{
  "tie_word_embeddings": false,
  "init_std_up": 0.0531,
  "beta1": 0.9,
  "dataset": "wikipedia_en"
}
Each number is 128 + 32 x the weight over its row's rms, rounded and kept within 0 to 255. Layers, rows and columns count from 0. Numbers have three digits each. The size before them is the row's rms in percent of the matrix's.

# down: layer 5 MLP down (transposed), 384x96, rms 0.0772, rows 276-344, columns 0-95
# up: layer 5 MLP up, 384x96, rms 0.241, rows 277-345, columns 0-95
down276 095:056157081102154114131093132142122098112120163136197153131119132068136033115129163154159078131156113120094167097174103140101099163170126079202163163074149177114145137149118169120105116121130196106138129108111106177124122128075114145133103108094132163144086129138201133149164154134092085137
up277 087:110151120110098151109082097118102080175075135169100073143144139099115121146102085128208111199151109048124069180167115121125140131084095094100177149103118104160090164165107143084159127126140143119129102168141137100180091105141112106144126201128109099161125112156107111048077140155131127108
down277 083:126140166097103117156102058145150137163168160107109126164187112088141139144161124132141125156122095082128061156226137143139128131145136078157089187152093104181123083181125129133150121135141121124137173175188095163086075126124159102165118169101130131162212127141104102072118118129097116092
up278 088:119084114111107110071094112170163115161128173148087113106125129180104052067187127125168138135152174101153100125048118157088155075161138140083126067128132160141154154118145086120150173149086098125141139119172131107119072133114150139085145172169077109133128073160133211158115119145138145142
down278 099:167100133108102195137105151164112082172118113124128145139195098156131112079140160088125108149051173130121133091097165085112103143107170128172201126086114141134165080127118117084140085122086093143146176075115157131106154142166097128087141133127214102084123141111140118084155136106057101094
up279 089:142159168124143105136142102148067130127116109148161139148094103128093130135187145129100224117117227069163125133157176143173133164087167076121178124178124131169107090115086151124104121159119192113132080095096139128151117161098115153163071146143086095111168157142157073102124119123154131088
down279 085:082149149149097057170146127124113144154111101120176131107081111187100167167168081146088177111110188112130112124167154152141119218147140105133171128099148136144107093090069131140075145111078179108142114118148136150111165160088112101161094157127097150058137185118130093091122137148111123058
up280 105:103088050103124114147129058150068102184127071145096143072170085125114086112096094118073131122135163126129126107132126144082151082131116102132147135120126161122097112137124155129104196102141108173092115151164156158116161110094130108076080115106101059196110096108103113170155104094196166114
down280 099:077120132122131090183093124177099163144162207138130115083205142143119147133069143126119155143141129082083140147145095116044105108112153108133165137078078156141127110153100170164168138170126102140140156055151100105157168135093097141146136173087182174141112089103178136155111170089116127116
up281 078:101065149109116104102125141153129153077121144170151116138115187074094146143095098083162133124179206192153122082086121112103145143123138130114139101175189091088131128142136159157086125118136196160127127145171161141142159107091170171101071182123151102109147204123124166104073110109135165158
down281 084:172099134176129156090114125108131154088101146115192080162088149126124112183084145084168161077102192150123149130085112140118213124074161142114157129147171123119131147136095137066141108126122135106150093115163126091085102074141184174149138136079127152141137205159119138128102121160118043131
up282 141:070150102186084148146106081143074107139116163101165120130146114075102157116128125153151084144150197121136081168151098138161120093140132177112158105167093190075171145122141138089108118177137146125104158095155157124144164190108172176117193145162112128144159153137157184096082159106159122188
down282 148:107118139166075146175069074148123094126151172135129161082114111074121106092048068137102115142219170130140107210148097157125121153119121072105137163087115157104169156155127175101097115137138154126128132133133135159176197192128132131100158157114128146123126168157140151129138179097157161118
up283 086:126140159115148118099098127127100086131145123085196130156111132139119159155169169148148064153132204105153106081188118070115093131133114128131088150128215121141124149083145088100142166098161154148106138142160100052158091136135086110092062101130135148126102071130117101103131125079191123188
down283 092:136143100073168105095097104096115183164089115111147100150103113127118134150077155135191115147127145099161161121182160154156140102152094090172114135101200130152126118112127117163142196163172226106122154148122104131102098185113132158125100066076146189130106134161125099088168119100175113165
up284 110:115133063161149076142067142139095156178151117086128131140108112179091191093133059100068120076134164142078108130136140137122146158130112149135163061125107156171137147150137086132159155155114131152143120107095154099127125107159101154070139186193115112192105133144127147140111112158195130049
down284 108:148159089092128155136129119129110124033151144057074120076096141110134107085093085100132129187169142157073151094152142113123149171104049118103127112112118128150123177112104196138117133125068141121151073146130137158141144099128114160050154126102134074144147125109059151132132115092184151155
up285 092:115180151100084123145216164189138120112083129167171130162151153111147158127067056115145131099164193120141137095158109146121135102152131116073094153107151104122170152087097069062078152097092179145107144124152188121146136084146118130090159147106134097087119105174142173161165131129131099119
down285 094:131171117045134133206166119225150154142132127131185105130147152131138138123093124069131120081144172153133108099190116127115117164116138115062146095103154128135173150104087121118074134093113172149076079089115115037142161120102137142130140165118112127081112124088127167153076143157128102132
up286 081:095102086161183142116126083124117196150159100198141211153167104094077130144143123098149049078136156092142154138122120134149186109149157145166160091140146122114130159153127100144116102163111177127091198068113123071104105110121104115136183129173150095131161122173140131175132125147077116153
down286 085:105102086150112129147089118089108139135171065175181124168139044129121069152106141145088092138107140134122128056076121106130153124155127112156101163152114196157166207140117128124095095108124159106168108073091155060099136140194146114153144120111113130165135136113126182183109145169117102162
up287 089:142096140123198190180137083154162103203151145097123106127066109145080132121122145156172158146143171084119130168131100079150119152149157092129096115210164098137095141100128130125117132195135182143102138090116096115112117112186152117143108088090164105082141144088084125083145081152069151142
down287 080:078167150101174184136170150154154139088118118118144116096109098067153175090087133101114140152085092115096218087132141068106113130138101130136156092149100139123185203100127189121157122139087123125104118152126098089125204112150085131126130129122137119133103160091098162191190144115100158089
up288 116:132103143090072074122177074149163171142063110189148119143121119131128134111115151126064175104180096105098155133160054093146154115115172086168117096072104119157141170129112091058068181115102106189111106130104134134155101100124110156120146140189103120095118137110155138133086093092139098153
down288 120:097169185131075095093140106115117135158123128147147096141138117150177102077159072088148085137197144124083206131164101084151133108128137098128055148096147125105142164154118158114090043104124071135159101153142145107137095131140114140131167082158132163097081109096160134096044100136102144133
up289 048:145118134119100139142123063128145125103122120165162147096123124145124085096140175124075090135175107160132108118148215066124143175078167107166110159101115131186086132093169091127116161098127106115101090161114150125170135090153156186146056093094221129121119172173131130066094138108116106134
down289 046:143145157129108166095116073143113115145132117135105157082163143079127138098122120124129070180198137126118088145108189072107169170112161101116145144150103152136114136146150121108075091141137116134104128127134118098139107160142068115056085138087210129140102184219154071114084139074106157096
up290 054:148098145160116154147173179168195145119164164085130162079087121121113086196107133130061113206148159096133074195139103098131104153129126153123151134108150139174130114111115069126113160090134119078069102143123136152150108151144073144089084125110135183146184175127099127124129179136166162103
down290 048:167143169114176140159126147183076149106141115111117106181088153139112132192113114170114121180126143132042106167110120145114082110132140113150144128131155141166153144103157032077101145111092087150112110174120071165124107161118120226186109146095113157134116105144173145099124164123161166143
up291 107:134123119113120110167121121070166133186116092144121122130108202154084111097117097157119140119150114128160129123150164061139163163139147142109138091103112162122109169106163065122126181093160198148166126217137150085151173125098135101173099099071123182130151118159132085188142174176156083113
down291 108:130082108110103148144103140104142144102113147102109129130097155108146148114137094143131130098206146171144043137183202064121126189126162117123100102140077115123143137079189106143084081107135161137145099117132146129115172174095181088177101167060184152157091115137097085140117130175115126168
up292 074:108170126155085162150143105179095168153179109159078113138081180107100176104106129177141112202118120102153132090101110126184145108063145132108085149086091121189102135182092105084131115115161127066096155109136182134124059095126100174105082157089071108149130120127123123126162139122144139167
down292 077:133165157102084153133170128154122136152239104142092104165113125139110119136135146176174144187125189074153093119157105062115123141149136150156122196118131116104145115118144158078149080133114140068158100110104117104093089111095090148151147100127123116163099134028167153138135189158146137156
up293 085:139082140154146070152106118149125170123160098175121153152110091079165089166122161108122107167147110130117171126073134138153167080118108121156132113153130097164100133081077156102093167098120104118120148137062158144138130091167159145126150148112196143115146161096162161100165019050120157177
down293 095:154136082139095116084082096120136153161152180077169107142095095130127141156146117079159097163090096106119139167143143132128182081179143118136070143142147143154110137110108138163145120154154108101091146111098124159147134117206201081147123115061182109133129110071141160115087091080089211156
up294 128:131094132182169110189169152077171126107066147155097086117098143130132142096126063157103119148063161123139193146134140097100086140114145166064139133135144124140133171128084141118156102145148090147171154114166102117183110133045139144140078139109125159143081080147060147149168091151180126122
down294 114:191065118159161140144157137049165101138138198048089125081149097161116111121096102142146112164142163177156127114089151132102159149149128146126154186149160114116118132128094148185141087173110083124179132102103155121136144082060157126127060117068114071155158123106109128083145139118114123155
up295 101:091097161124099158147176092091133164133174204159151159119128172177091108141132075118109091080161103127058088158124138153141107154142118073146101088154162110168078128076118099112065137210155119135130140117170134151134091104115143089136161150077176138110212106147129146167135119133129107131
down295 095:112093095161135144142079115130092178169126193128137138122173129176133116102130107104134123097132122152118094144063109169107088162157096156142078077115162099104095114137118122158163155214117139129185112093145126131139131104085074172055152131075121184090147184170171171107175132167103102127
up296 110:116200200100112081118095124110103157143158107122164099147108166091114120092128169184091155093136113100162092124148105070181144133099166201146152125122128107147087159066204114085083159156158144148121156132092160179137183167119167131121144119091105128087129158116173089172110148102161128133
down296 109:148156142091145159087122133043135130134147206077133170107078099091165131113115175133143171158144154157134132120153097124081134137098133203185153127185137154138116103112178155096139111147099168144170125129142138100109115145086113165147170178073128146129185164105147148105107228121133128168
up297 098:150146136097165112166074133159109151160133091108118118132084085196130082094132133120157154126113075138135137123163145139170137102106174157129110175162115148083145047124167124119058147195166139190075171136166070119114103145164139151139134107150163095167138113132086104124143130110226154108
down297 093:142112114150125151139100137121081122098164136107099123170142115149176138155092188116134118156125186102184124172076150129157120112154125143161108108105123152122154087138119117118103073147126116154160107091123104120059151092128162181170117136135197170172094117123174138170069195212096207095
up298 111:111105088181115094101116149101112147159169118139159139066125094136112090089142159087151072121122080147086114082135143165141125112058103119165126083182182138097127136125137096149073162094170125085128160138154127151133095166127105122103214201106166144172120111108142110067147113100174185150
down298 121:072124139119095144141137161093148116188157150102170146078109099121122106073119116123179104158098086080157138159126184129108179108051073106136131121128114108088176134150158149179146128113105183066113177139126147144142121148144154154096183107101115176128138211100140062105141171097088123149
up299 125:138134149103127145104154148080096130128141113118106103115185189081116085142103153096159141131102170094079122150127102177133133109100124132043114133146136090128121128124136153086115172151091112168070168128104171192141175092139155121157160128141188076110202095116145143207091124060103152164
down299 118:177157140127117173169123148129190100128110128124152102122166075143111101167143174094116126165130164093119135151115150154087107142119128114000109187097143110118123184109125164116105165075135081118132149073125166132177109079101146124124100137109177093144206080120072151153137153111123145152
up300 102:115157115148203116071118088161117123127167085165081111102115169104097125091150127161119202101079130136134133133126102156123150096187136154139099150063128105160084101084147080133153192126124104129089124118216102128123154158138174095090149142154126111093118074153174191189140103160137122120
down300 104:182044142102180143129140143180134076131124145071098110164160211080162097095174123131106066139153193098141172076144127145118123130055161134185120122130099132084111100064117152100129156123109036158129136161101130142137120147138151121141154134093143156143134165113108109136137144114086139141
up301 104:090105109136134085190115094079076153123104107112106125117101161135107199068086185124144143123124164142070100117086138113185124186138169071113132155178147156127194069123151159106081111166096106140079144193165140138155147120138138120132158127137124193161170132109102135090140082127134094096
down301 099:132124124097107118170086147100079149090124123084145138089146124128143131091066078108168166120042194133133182188121134155145150137107110080180152142138140074108088089152137125110181099162104095163121147148089071161065126081168111092077138098116148110136123150120163157110149190152098101118
up302 106:129118098148122188091133122194067133178109129170126110123094167100072142115126149170140127142108203187130162110118084082151155144135141146106165134146181091122101152049122205119141115186150160156110206109138093165141114153162119113105144175119136080164188137154125140115169139112144116136
down302 105:107126134135119160160170153191117100161119158173110099122137105102151110129162104163150162081151159179069101122118095102165173188203124168133136099138131101114131106141103194160155156175148151124146082111140074123096194099146125114103118135165151095143200177126131072082139157184080149123
up303 082:150064074151110105112079186140111136177118109171145142112092111156102146185140148125124204133144128148112177175127210170122132105127126151076137085111153158194145171166092116088159121121139137087074128156163111104129108135128109099116164144179139130100124137143077182133188173119153175171
down303 084:120142112117093130138121180180103136155154099153107071062154133160140109162097141111140166150136151150099146149097202106036162108106127167089129070128104139125152098126114142104163071115185088085144169089130112117068139105058134136088168096165091172115138146128102171103172177117140105116
up304 072:112168108196083081130112170159084173155085162128103116139146124071137090106169097134156138114118148098106116122112128159124102095131155137149135090167138144133132138068095110105150157108160053145081105056138125126110175129117139117209160046148138078127183166149151143071104092175153130113
down304 068:151153150147123068153123238107089138129141135103090140115083079097129140121121141149139148142088090143147125149149089107104190093126206099138144144184081177177091112106131140061111118105097082088115059089121116086143134119115137160071181111113101101153115107135129157153149115132062126115
up305 038:127133092199084151123137151136235126112131103095103107124076077157094123117178094129110151134078173119114113128184162124110139108187132104136130106139140104134124094141118118106130136082118139173153147148181129142104112092222118093167122184136165166150094106077129119066145148077137070151
down305 035:100137148127142072130074080125208163083151120168088130143105109145139080132152166108149103065128097049139151179153185146106163121104176081182113108143132146123118096136130079128151144135084145197133116121185108111132110152134148166102082102115171156107124117170133184120120171154097101189
up306 132:111171137134108143154107138120185165155116175155139148137157135149152136200111129083058095077149140103107208134174104111148104134157144155117181087186125122137121127170140102129177169169141125143117076167116133159109165159122089127156169058111175169093172150117126069083102080140154113085
down306 119:096146114149089129122128127139151177121145200089065100110181085074136164099077122063119135140127126151158168170119085122176089119115089152156080109132183066138129059167146169159139113145181117137114116131124092145098131112159062096095125134154126177139158136092106165110194164147153123085
up307 099:096182156113156089168099095130100129105125084178092124134108139141140196085142076119136134107143132159094159151136166139198053108087081144130157073143118135159114172088142150129078139142139107171170104167189135101118115113124197149113116167211104118153114160139068140165141140102144095165
down307 096:114159108160103120135154107122072125111138172135136091132081139145180197144169128177108114099131120144020106102191112150171113123160124159097172095124156094138143127168135119145192095110149078182156104152120123130103131117173149086134083116177148126156122182096113126103161083080086079174
up308 123:114179159101187150132161142109165116129074153131104145206145133191114095087150131149158091129099140114129131146173158206174157116118155109139202131133159125187107165122156119165149120156089111150134170099192171114141151115090112077074133148144130134182148132133077133095109129074142057123
down308 121:187132159151111131168152152108097143138106138182155142175104151120145073130114148130121113151183143156158111109201159197113171136129086111152142149144171108083143134130191095140133102131096158110145139079160141080173150156102186055121183204136111109081101171148133154088117104102160076116
up309 088:105105194075190096159116157125088157142124144160092124082201070127138116164140130141125113112114153151091119157131153146166166134135171077159104117119153165119086088144095091122167111166127152160185175144115141177134130147116103226111123210056125101178138135127142137126135140113162147096
down309 085:132079140171136091120162116117090123138150198074096070137177112154122144150171101174126125136134122204106101065112160151083129153141116138186171097098096080182136143127149155107133117128132125140123108114132103112072075092077143087086101088150132207139120115148211173110114143138088135144
up310 094:169121131127133071096111117077116192128128141181105148145099151081121171130137164205078173077161120138172166106109126096149132087086103168127115106146170138088082174130180067131089135133095070147144154116068116127134065122133134135127170134158086141073163078117117096090134142126133119071
down310 094:093107113134157123093085111098151233068122164184051109186087180089115195161161110148146105059161169143116107149132088117147112143097108175130160101094136133106132159157159132136113166138098135139159125144110132137115134084140151091143160116170087124058113105121109101148159132119132158066
up311 032:203203155167135103193145149119154170118097134107179070115119166095126123137139178127108108090187100120103151173105105158159166110127104205129088102122178146136116099105146159171082149134125128132110129124109045150133095148115126147128145158125081141094089136126158108165040091111143107168
down311 030:175154162120129127107133155190116168085098178089187071126106173159132096133118193135130149137133085135083184101112157119122104090168133172083046157133111121176162093091136086131106132113095132132150105088093073117093120138132105133107163147148106085135108088149183165093074171181117139104
up312 086:132089125090204132117106080098108125128145113173156120205150115171138140091125153090167120130097167161112098135114098148192081111081154128097111107093127100147105151103114109123081122166145090109115120153110105136158144150195136096172120061161159113187142097105089086114177109119154027120
down312 084:120101137102183127140096156143083126064160063130158090143109118166147112086099154119150125142160186140115129125117098141123066118145112127139185137127132069153242126080120135123085056158194105095154113172109082160099092138132127126122061114132147160097148132096136108072092101141112112114
up313 086:184150100103162121120154096213164076165070127172107118096095224123150158098162128164120095159139159130135065148133134161136133120128129205096148159128142163116143149104120139116124142148167150124109074093199154180132176103127085128163101121144161138120106122124193130112115089079171142102
down313 094:166134139167117149089134083180151150158145091115087149150134100142127149092122107137067073135090108134169095138145168154112124142081153159153117171107072132121099151180146099157142183167147093114076083084168135144123205181101099146107076078126086138185105147084175104160129080152095104121
up314 068:122102112140126086171105152112098108117067160176156083134108156096094148072119113175132092119115087130142092172138125120178131140080109154098105155157134160120196157071100109210169173133136131240159113107099153152109135149097147139101129090158132166088124156119149129175093178117098157102
down314 066:102179085131119106090134148086166160143136171107150104125109076098155092164119107159050165106117131127125150125082152142147145133148106107200139092109143144160069137134123140081132077070140138162083156127124142076090100103100148093086069134138082140097107169148166129169169137167067167060
up315 113:106172106110168171160165155088135112128103085151147095115131183100140136158113210122182060139097134104142178107118149083133122101126081074099103122138158171160117113076126125186113142183171132137179161146134073130179115159104170116129104090187095143116131096161123183076110103123154147170
down315 114:142137134141100158094132091138105086168188079122143118138156132125167129151072111167108076130140132195173173076133199095114137130149086083180107175114107138105104100123135136194147083177191173108149137125101141115120132148073150147145160099142142141108140140135170214146164094136116078176
up316 098:123082141070142125122119107110182110120135133120160111119119148087093116139121121158111141142137138167213110142147177045153121138133086141116134166102148125187186159086120106102153146117163116124122200144149123132168065140161134122124153117095193142142189140247128116073134164133174126118
down316 106:154079143054129150111119091058155160130155075149127082107170122092142135111089082144072143151120079149125147131192173088145115135111110152117107137119099130237134143109094124098151154126148097132134153190133101147132082135147144163111134114062160152165141097225144116126154128138163158133
up317 113:137093135092119103146169103170177171126135116149156043134154119132124173108059117114140124148135120117186134102149132100131197152129136123103071112172142215120133167134147094098159153133195097148114108138126111158133137060100106089114220171139189111119129144122119108090191105106126115161
down317 116:119148090151110137089092139178150130153121138151122115097104139078127107076113099147108157142134123152185116147082158080097122173089157095143096090137144089180177097121087116140125085117169100131105151088101070170122208085079067125145181122100174151081151132126118142150172144074131107205
up318 097:140156103191133120114155099117119160139140079140142141149116123124078198145123167188111118075090104124169124159184139081134148128071103169066115131128206143103078176178120112083087096081083113122071095135167106137122089119183099101145132067131161103136098116125165106115159127091149103155
down318 100:128150131160188110111132094122152119122169159114124097143093083068162153142106148136165085129124139102141154092154143109130133076170152091127158086113172125139151144143086179178151126081105132082144083145117086162122148066217085151102121092095174126086129222165139105104163109119145188104
up319 108:137118196076176136115095089046162096086103109138151102181160077112072148102095148127106144131092138136117099149073185100123097171104138102057169124140168121129086129148128111136093140155160101113123152146105113119110193148083107069134133122160074092106118162170083144100167106105158076127
down319 116:141098160144126126100115129130158103125185129125197081128149095144168137136110105164166171094111153123129111174092133100191133187138165177079132128154152151142157160138159103082129067166169124132188138167130101103038168081069136090088106169122091112132116157124205176141138154134113141126
up320 087:104095211196157084111135148150157136109142094163144154122162123123126171132078172174144169079173192127119112110152153133093178081097134168070104093106141095162135148086085129125090117122121151105141160135176079131129106056108086145174131101133091125175113140098099182116116170118165167150
down320 094:110088186166162087081065108170173160119120131136070135111141150128157126124102124092112155145099122139099136111158131159121166097102137063083177072122141080209127120152124122088111113138124188172140094098119066128132135134106137144175146142141115175169154083159157123162178192140130201111
up321 069:069126166110148141106154123109090095138121155148123103134074160156138165139172147180093177124132137083098144127189090147145147162174134160098153146153141132159072107106138130084082138133048161085036130137078134122176115077153124122088127109130142114155087146135124107139225139074096150135
down321 071:194148112175130133071088098105111106142083117116034123135137087093165117143202144168072096157148111087086117145122124113121089164135090143212167154152135183118087123106111138157135108147110165119090116147098092121116133124156114156116099194093129136119128140170117179157194151128072127104
up322 094:043108188114152130109119146124175073146130179134116132085186107121123145094137172117115179131153119124060085127185152208088128130199145097153197138112132111103087108149095117108121159139107131075075127136148151058127136163119142129123106106112137127212137096117105101119092142162136144107
down322 085:144136085146092095100084166092107119226139142161131093117115125149115096176097128121163141126116130141089126168116116144149125085175112126119182111116126108134176076132128138089164015161141136157144153135117146088135147193118087099148126139116076217097154083108154132143152201154125134135
up323 076:154152125121135146162141119079098187139159124137150131117095156121116115169109144174143070123046172065132188097100103126121131146149115139126099083074119115117158176123115107121112153125125093086059164109141083062130097158182125176107125195097105125113130184151095158144135139093145117219
down323 074:193120094172130154159176070105142140154126182095121098150064174112158106158178133108158076157088197125116121114153149147143140094110146162140125117134129165140135119125103124128146106129099041118079121129135147094115083082146110193077121117099102124187093154149106197149103175144071100161
up324 076:107106114123111167149162083088149125128088128123111166103113153145131176145152126098183098101062156167176098088118093136125090105139115107125138170153122090194089167094158106120071114153146121092208180159168120107099101114118095143070100128132078080141101156124161117187124079164200107136
down324 077:151152146080132052179150170096170127118143142112146144125104126099129110143148143120117096141182113181159142132126180162066129133155114118108143190140144149193107037095077140061173100137086098114148105139162122141126104116158080124083130141097107088126131096096099120194186142161069123108
up325 046:122133194099108110169130107092149076083109140093150114068113101067104110140091121189099161074140131140175188086081119110124159147158088165111088152086164132132142163083090146104108098152178188137118157167093173113160125157113116208126166094126123115126111097098120110168181077132121131139
down325 043:138090136097154089158130187136174039137108100134152090065135089168137085130111158146105112162135122176113151080052102100132163150145059169183128144093121162142168112103142111160107093133152158115119118102144153125164111147116115162089178090138180153118115078104152121135145140069131095053
up326 135:078039115147140103107130157116161123097158140122078109166134101203109163117133117126072176068109108097168170152119118119132083107136151107063087153141154115169129171119141080154150155169152093185087094145109097132151162099172106135131120140193182076110161122179139125179135117119168144115
down326 136:082028189138105069138077130146109157092137130111127132128145102192098091098125101122090172153152084088187147174147080133128097166184134111073098165125139136148153153120169069205109098121105093120143132154127123106141160127143171120155106165181151172113109107125158071122139135129123162127
up327 118:099202121141117147089121125072138092123097062137176110159176153084131162112140081162176121110206055100073104083100094137177136106149134136081097108074109114151119143126148146161109168175155103116156097165177112178146169147105096138084137153111148112187173131117142124121166141165127117111
down327 113:130139129133087171086094051070107109099099107076151158179141060104200119105137103117144108140183067096087133091092104156154085170102152104091062177086110142121154148148128084122113140146119125094119071126125102190144132111138139154114170133107137128162154190131166095137124156174150149099
up328 107:155176126079103114091077100092096174166115112138142118152174157075097163131153137084134122162106134133136138137144123164154142087149133133094112118117109183090081148146075179137172154143176187113134099097104216062099185082140113166191090185109139105138149172155125141166141125136145118165
down328 094:123123133172080051072104179097117148132102097149147113140140114057099134108112123140129097144097111173178168149132218160158129084127137172145138131120093148084107125088133083154174194135130169138122119098131149103121138080153124148131119125169120183118170146211054126144168107167109093123
up329 138:069116046118091074097119141139134187109151220138142104120119098092123145108133134142124119108128109146161081133129153145068111146140149118100113108152178191160122099091103093160154146147152129143046163124173167135128145095157159095140118121104094155173126124160104090119052049103155097114
down329 132:104086105163122073172137182119136118081188190096124119140102135088176106120090111110135178124172110187162089156127118095076136119108152118113081117161100147214090094133070124132111115152178160126062122145172151126130095142158150144180126113090130149180149095104151131197146097165117122114
up330 092:120147171154137119129079097066124217109176147152128120110125076095157132130172185108182131087142123165119156103143131132104214122080148157098095166127180114150102117149140079112118142156124101176116162146160141095169114082141112115123139107145140172058162117182109080078170164084111119146
down330 097:127092159137133106091082169102103139184118160107100153164143081175152093175092110100140144135161103077149061163142104146134106159152148104160164165073095129090107095134136178114097128143097110137169079104120081155138129072147071109158092122096145146097105164091165112144118244131122107106
up331 100:123158138125119098160151143110131108165089156127142088130043123159121132132133143150120140090149149142132109088099129167136188074092076093097161090187071141162105183116137111146133125108123144034125136159161169077181145179168160063166166152178136130151132181156114136142149117132142159191
down331 102:139139176102163104148089121140117169165138119112129085029117136165147156118144189136102164070127121100130114164111173180150097117125148086145104079134126158160088225100144135138077113152106154118146160147119082119116167164134111113178171205136126146201125144134118116188158129145123146162
up332 089:169154129122170110162110116104113106152082122135190112124155096159097143119137116089140120172046103159127142122122103080111094106138128149149149095189143055074138136087136123053123130165200091141174054104124127161139072118087091191130117114085098112127189129116114092156127158144111129166
down332 084:151132082148151122112109113113143142085095137100162113129116113117166175112120071144110143159095145165045146159069165129082167095138145182172120126133135185134096140111099128059125190143142123136205087094167130122158114107105108125101152126112091121123104126140013089151143150144116123200
up333 103:130163120163095121158127087162088131112085046163153120136212144119118135134154122108159199166119139124070137150140110126160129128206109124085087091119109115139109107144112088149133143125150121147037150124118193070129175093110094090088176112139139106118088178150111152140120099173155182141
down333 119:125153103113066174151129109221161085124142116130100114145136122120150169150146094137139156115115119158111118124136152117111073141185113179121135114151102156181146050155132164149138106129124094153095176113089139081137159144106105026136183153134110138078083190129110173099131121196158158154
up334 139:111125143163114143179119096116107146107116167177114116146078141166124109096132133105131093174109132147110160104133152198176120122154109127109053172151150098112065183131062145091093141149135127202175062139123143164186176151104068119138123155078153152120093131174135126075157086111169139104
down334 155:119077129121089137151139087141183126104191166141126040128100144137147057127152122119123108148179162163137154130098128173117113108156104133094062165183110075121127119143091172112183110084151112150153068140129104096165190162108092101136155161135121157110097171142092115146174122054153161132
up335 115:065064108167098135084137110130184121090074076158069157147083127121090165130111155124127040169148153122150058089134143127156181106146123110134178114142089118108085150115085135037103114146153131119107150165129112146157139178130121129154151157150157097171108127134145128149172163176156164117
down335 116:103037124131095081121110158133170110108096133096134112128077155080140125101065144105050081126128175087159085120180205129103168143103186129079099133156135111115134143148128129112098093149162085152097143130112137105093137093128124105146139161136161154196107088119171080158205141141116134147
up336 104:111139132166119116122093128096129145080071086141104142110106143114118164065136120117096098187126116084127130101120130140145197093195045194152162120123115106114110139110073136051161142135154141092108084087145146082142160161154154141117156173142114156144161135147165067153125055156189117117
down336 099:146150105137132132155113137180135108089131101128143201139085171158212090072099054079087152159109172178099090083122120173111143137169084141147110183108192075122150132142094115087154139141200132111129112122141145091105105109102167106121135124099136195121133123152191142158094129107130122103
up337 112:117078107162120156091163110141076166127082115167149184120138092115102116140154061101098183156140132158147126137116085109151140058154139093077129123176038135078127132106092132096070163098139100106136131141152119127121130141169091124181099104133065100144140051143137134150084131068159106168
down337 115:134117129136088136098168082093108227133124138138152138071086142109155131146159085093096138110133134136129083087098097100140141086131134129139163157149107092073158176069118132081132178106097103102126104134137076092078071165161096133195108155155106125133098132123147113130058083186137130194
up338 097:126130094114168163180145123124170165166130100138126105122137171090100119090139161167065137079193063098129143077146161162202123167109089191074103137157131120151088093169128132092159171106092120097136119118153120108153092136173133114151121192096073176128110157138176103104152154097176121118
down338 102:152100149136153092119112110173114130226093119119104157077147158095104130112136154193079122078128073132107112150110161137133165141111100141071149154150154152092074091154145145133164109100081138129148074143136130073169120096169161121159091099102122060150093161121120158080107215107132093104
up339 123:177144140123119090130125082128154194101168141152088096147120140086110130173133162132145088144089145085182110182101141091150065086122192124071132174155160134130150148081082108145130102172089146110105146110110172088144108171133120069177124073177177128182092120109086105150135128130149092175
down339 123:151134130057066105146132152144131157114180121141129123162106087098156051145157118177136095152102168099128165166104178134142103122137126181138190126201169127160129124106128130136158128157101124138147088139125074129106112098163103064074134138152120116207122168165144082208130113132145106187
up340 025:106157134094163147086155061106172156093100120141128125080113136085110154150162097132139039102139085079194124102094081117090155131157084135114085168151077151109118155095109181097159109126149129075138145133135121141145131176159203181083140100158165113102149072083134104129155125162165125151
down340 016:131157129075123161140095093144119062073125128105136109107063134124125095118131088124131061064095149140112150096138099183144145110133081110088113093109141179135164149076156107121160167130167109090143161065112104092077201129186149106109160082118148150132100053127156072155158096139128108130
up341 106:074145089161157096117045136102194114159090108097147144084148106184120137110147160113143087090104075129173134156135151137110136101110122182095094195146155176170132097135132111119163155152099156125135070120138194099130107104174094124167120149161084097101122150204139161176167123093122144163
down341 105:067114067105142138145055138197103100087070067104120168143109163113077085105125161178139064096141106149165086114125162159135131121118084134126107136158139084156159116107129141136160091117066103112136111146149125121092139112163122133141108126102097121095142171106168126211192131087156187150
up342 075:164084124113084170116162100137135109116161124125062084129178123147124133124134134178086102152076139115111153071205126071059132154129131169133119135152117121137092212131125169123125166179105121185130155155154138153121090149146132142069153133166128128143098121055150106083116162122217130107
down342 081:196105123135102120121155153143107152179130125130131088127142157109169139159093163099170201089119142113200148152104065170128075113103092132186144099171145091182150145063116122116175182119132123131154137102051150138115114190134152156111078140106150139147073116113181124083171096146127150132
up343 107:142113067102173123124149127126175116194104089142172137122104128141107159194124163166141132139099110129141122176210148170141165120114126116162213100090121146140128149123076129170098112118123114159149177148157123138106094210096078142182135174177122136114128093171073077136137081158089114124
down343 107:152096132086097156068128110120124113151117162091197088158026111139160121151091126140134118135107166198099131183205117088181134134164125173158183134145141155137121150128134100094109107079134096166153166116096133108136093161050088120162169110135149107090163107106144094120129087097108134114
up344 093:129173163108154110094153138156120104114107082116119139100156140150106116116147157107153089188140176174124151132190144156114106136075103126101104133111125105207139175135139183122129201164152022108127123187101174097140096165105127148122125093148156120194109094165126160142207116159118104130
down344 095:183135138130147122148133118189046106061126120145160130134144149148153177180125159128112131176140186123165167116176142140104111144108098094110161136086133098182109153105164065174163114145115092139116085112121108140107111187124124135060072122195128093132151138148130092155159094217123143106
up345 139:105070091088087116167106113096136120110116175123121171104176163182076179152167184155122158120116128129086060133076069145118133110132189109152098176123126141181109157147122085163127156193119211093141122125168152143136153140154124139145137105140146097180128168147152107136143174110157151067